config = dict(
    d_model=192,
    qk_norm=False,
    bias='all',
    tie_embeddings=True,
    parallel_block=False,
    init_std_qkv=0.0509,
    init_std_o=0.00961,
    init_std_down=0.00481,
    lr_mult_o=1.11,
    beta2=0.95,
    lr_head=0.00798,
    grad_clip=0.5,
    warmup_steps=200,
    doc_mask=True,
    dataset='wikipedia_en',
)
Each number is 500 + 25 x the weight over its row's rms, rounded and kept within 0 to 999. Layers, rows and columns count from 0. Numbers have three digits each. The size before them is the row's rms in percent of the matrix's.

# layer 3 MLP up, 768x192, rms 0.304, rows 73-87, columns 96-191
099:501523488491537505492524471520434542483513507503541507479547454488495480549487516536540545518480522540455505488491467481469517523479509513498495485543493504527500472517529511468465539475497519486476478509558466502490462469488525546515489503495466476487512486524453471488541470467497505501
109:522479491506525463467472471497546472484466472463474500526512545501504485495514508505465479472489495498509506481460550488510538504484507446511490492491498523492528462523449487517491491488478452503543521483563504468531495471479515465521502552539505487521489492498478516555505488490532490515
094:506524492477455500515561520487494497488528490485488520503519484539475506527484535474483472506515509535483507495500483511463496474502521457492482485520465517508500539491488475458486483509512468535478481474480494505524515503525524510511520523470525502448537509520514459518444456485483503515
106:500511491502484502510543481470523489482479482513434528509513516504508473480522490460544502493523507483459492500521463529508482474517477463495472549522497498502493494517515470517527499499548485478481511479497459486471501488518480528487532456476537520511510526492462541505468502493522478483
093:487475517481483495551456471443501490482511479495502507474533499510451481516494532514546499497497500544502500476530512513507499453511502488482496466498479506522525493499487506479473539479531495468550517516494469447520485488519519506539503534509531482524461512523468519507501555474509530496
097:510496492508518505460507513480501509485523477489485526495528487504494527515515481484500463462524465554507540522511485500527488451518473478532486474480527514524514491458547530530506514485502511473475531505474517469463519499462502455561453550507480492428507511516473501509508492476537514512
106:532471523495547518487514520484496478461508464521479499495528508473475526494518490527534501509533442557425522446539455463503479505488533534479465477509491498475495478542484534537504476477487508534488476529510465509499521482539499471531523522532486525484482501508483506535513508453516517493
095:498481547539505514511486527520517534515462459514516496569523527467527528506515497515501495500515493546502483500495532513521437528517521480493491482534510521527473503526495514508453513499495489498525484497517519492422527479426484506507514489504520499483536503506544462490497500480476484463
109:510511486468516465504491512504519525524500503519500502494492489536499501543511478489489483433488482463517500528515505502500465438470470503514517508535517545485489475501491442472522471513489521465494522501483513459517494529471551492476535488512459494476477511491571536511489485477458520500
093:462512528577526536497480518508547522510451486517512503524517510547506520492498510516472522490466463514474485540536498444475482526509483493479460527535494477537479503490517523486504503509519485539490506476512495489486484491535470501481506518519525508436487513516501492470489497501477517520
102:479461450494488480541498490509508491453527537542503492510488511491534485488507469521558483491517475477480548522510531475515483501477479517499540508482522528453461514542475469538509480525493529486516429484487494533486507515518475504510531507506506465522486552516487521489538513495525531473
098:470514512526512488543529462506480512481481522524509459479478455514518499466516499495513522473493484483478525522526483511454497533538488487513511500509500548497489501541485477489525500488489515502479507494445492467464522556498457510527509518480448535515558508506518493530514479502502487473
093:457468465480477460520487543512521507521459502477469514515501513499503485516516484499480530510504517477482483492521516457539499508497488511485474475486489537492501516534524480476526467496479516457509485503505502524455481470490467521505478545524560494498547495509499516529452552511478507470
101:461524490524519494513533478529524489500460475482498499503475487538471504500508532570472497562475504465487505513494504510457486465557480489492505528483478466532541489489506528450508501545498507509478497497530525486515483496473509483467491513499485463500528485452569499499525534513474503528
096:527514513516545528478475512473492483461487503499445470486499529514494472489500514474469472489516485510548477493522466450462471502473490444456502543478506542544469511503552533490511459503511484499499446537497490471461505484500476522481498497512489509486462514487489474513445490484504482532
# layer 3 MLP down (transposed), 768x192, rms 0.278, rows 73-86, columns 96-191
111:503455482499447455508486458504490497506474508455473527479482497484498509445487488516497487507527486516549508485463494480493478499535493520498540519497504480498476477444496499504525533515522460465501495524541558503540468449490494428537516489461471493509477505518531534502552537498499512488
103:484470470553459544501496489521477528492473474438517483548472526459485490468481499500507501493498494489527501541510542505473521481530492481516536459517523501499461503508490455546494488501496491544513519491516495491543499541497510515481528513498473512520503486556451487502458468526516505517
090:530519529452498496512460470545461494542537486498521533486485492532534517477501490536464496545472483488477478478462495497490563473489526493503513451471492498518541507555468521542515485507533527510491525517473491525476514487507496524480514498460500491502464516515517494465484524535506528468
084:507484502483545488551527520493504490483511454518489528514500506490494475487514478492508479503494511523452499479518532567474514533504494482523537509497515504525549523510458482473529513461474507510495518502487482488521503514516505468495557534512505530528475485547475503539506495533479505510
098:473489516515515480495537486548500521521488499505505510480505526520513509444515506541469497495506513496475511533498509456531486546520473478482485516472476524500512502463512517489479450504481487512518485487469491522500550463497484491455499508487514495479506459510480489519505450510507440455
099:503521536518473500465487470536525498530494503512491472510466527454492494496523498501525521508508533493539531494548501484503497498468521464469493511505490429523513534508484512531477565519540493532488495499512504481481506493496483473463510509487486458489472530473505511483485480551496504534
099:525492472490480506472478528539510496542492477490510501495455490500519484476458483505562463513499496512521524508524532525499466487505497476563553478489476496494527518470459494472540479531529504514496484487507493465523506482533458525510505475513489505472544527494509493539452468546515482454
093:506497467467487509495475498514483489511501502499507457478487500484479501484539476531500537489493482500510508496486455494455510475513462494481517535467509467512543474501520506508502470498500523483491506497531505526557506488495534509533492503509474500515452508514481510435576507553488539543
102:489506510500462485511515548528536506528518478510499482505496481531467519534531463493503505505509476439516484485493475485538527482471558486485485513525554475521462471519511511532498509472480498507488515462557485540534524504500498512467519500496543490461492504469490526482499467471496505486
097:467531537496476480448489509473513471494459482536487479479479501525491500493512463531489527516496492494535475465500539490463481487518515538500533491516514494447502514541468476540508487489484494451460484494468511541530505498489510481518492505454475520566564470489487493470484477465499461481
093:480453534520498509466527513450516485554501485477501512517465503534445550515462555479509470493472467504517483487522524495498530514502493491473471478506504490507510509461548551481504505470497511501479508524499500519560492481488500500458495491473517544511522480475491473511516495455498494510
105:481473532497498516491453482532539463505501491493477507489542492452496482527526519520506503493497495495498474487499541511485509515460527533494459484505460526495534492467489506482484470496523533492520505566492467471483490516502528528520506493473525527467496500517529456456525525511468466487
090:545546493499513521461499502498490495484543498506455434486483478521500469478481535491484461489522494521504474477469470534486532482507492469495496532484524461513468453457447502485514552529453470517517526540509503472522522492495480489501517495504460479521435471509480502486547471485497472498
098:493490528537491507472481498466531502517513494485462505501532470492549509495505471476475459488531476457502520526506522472510500492483528493474461474484493450479482530492515450468488512504507494493501532488506534501509518538481535496446496533509513508525479518499489507478472467515514455445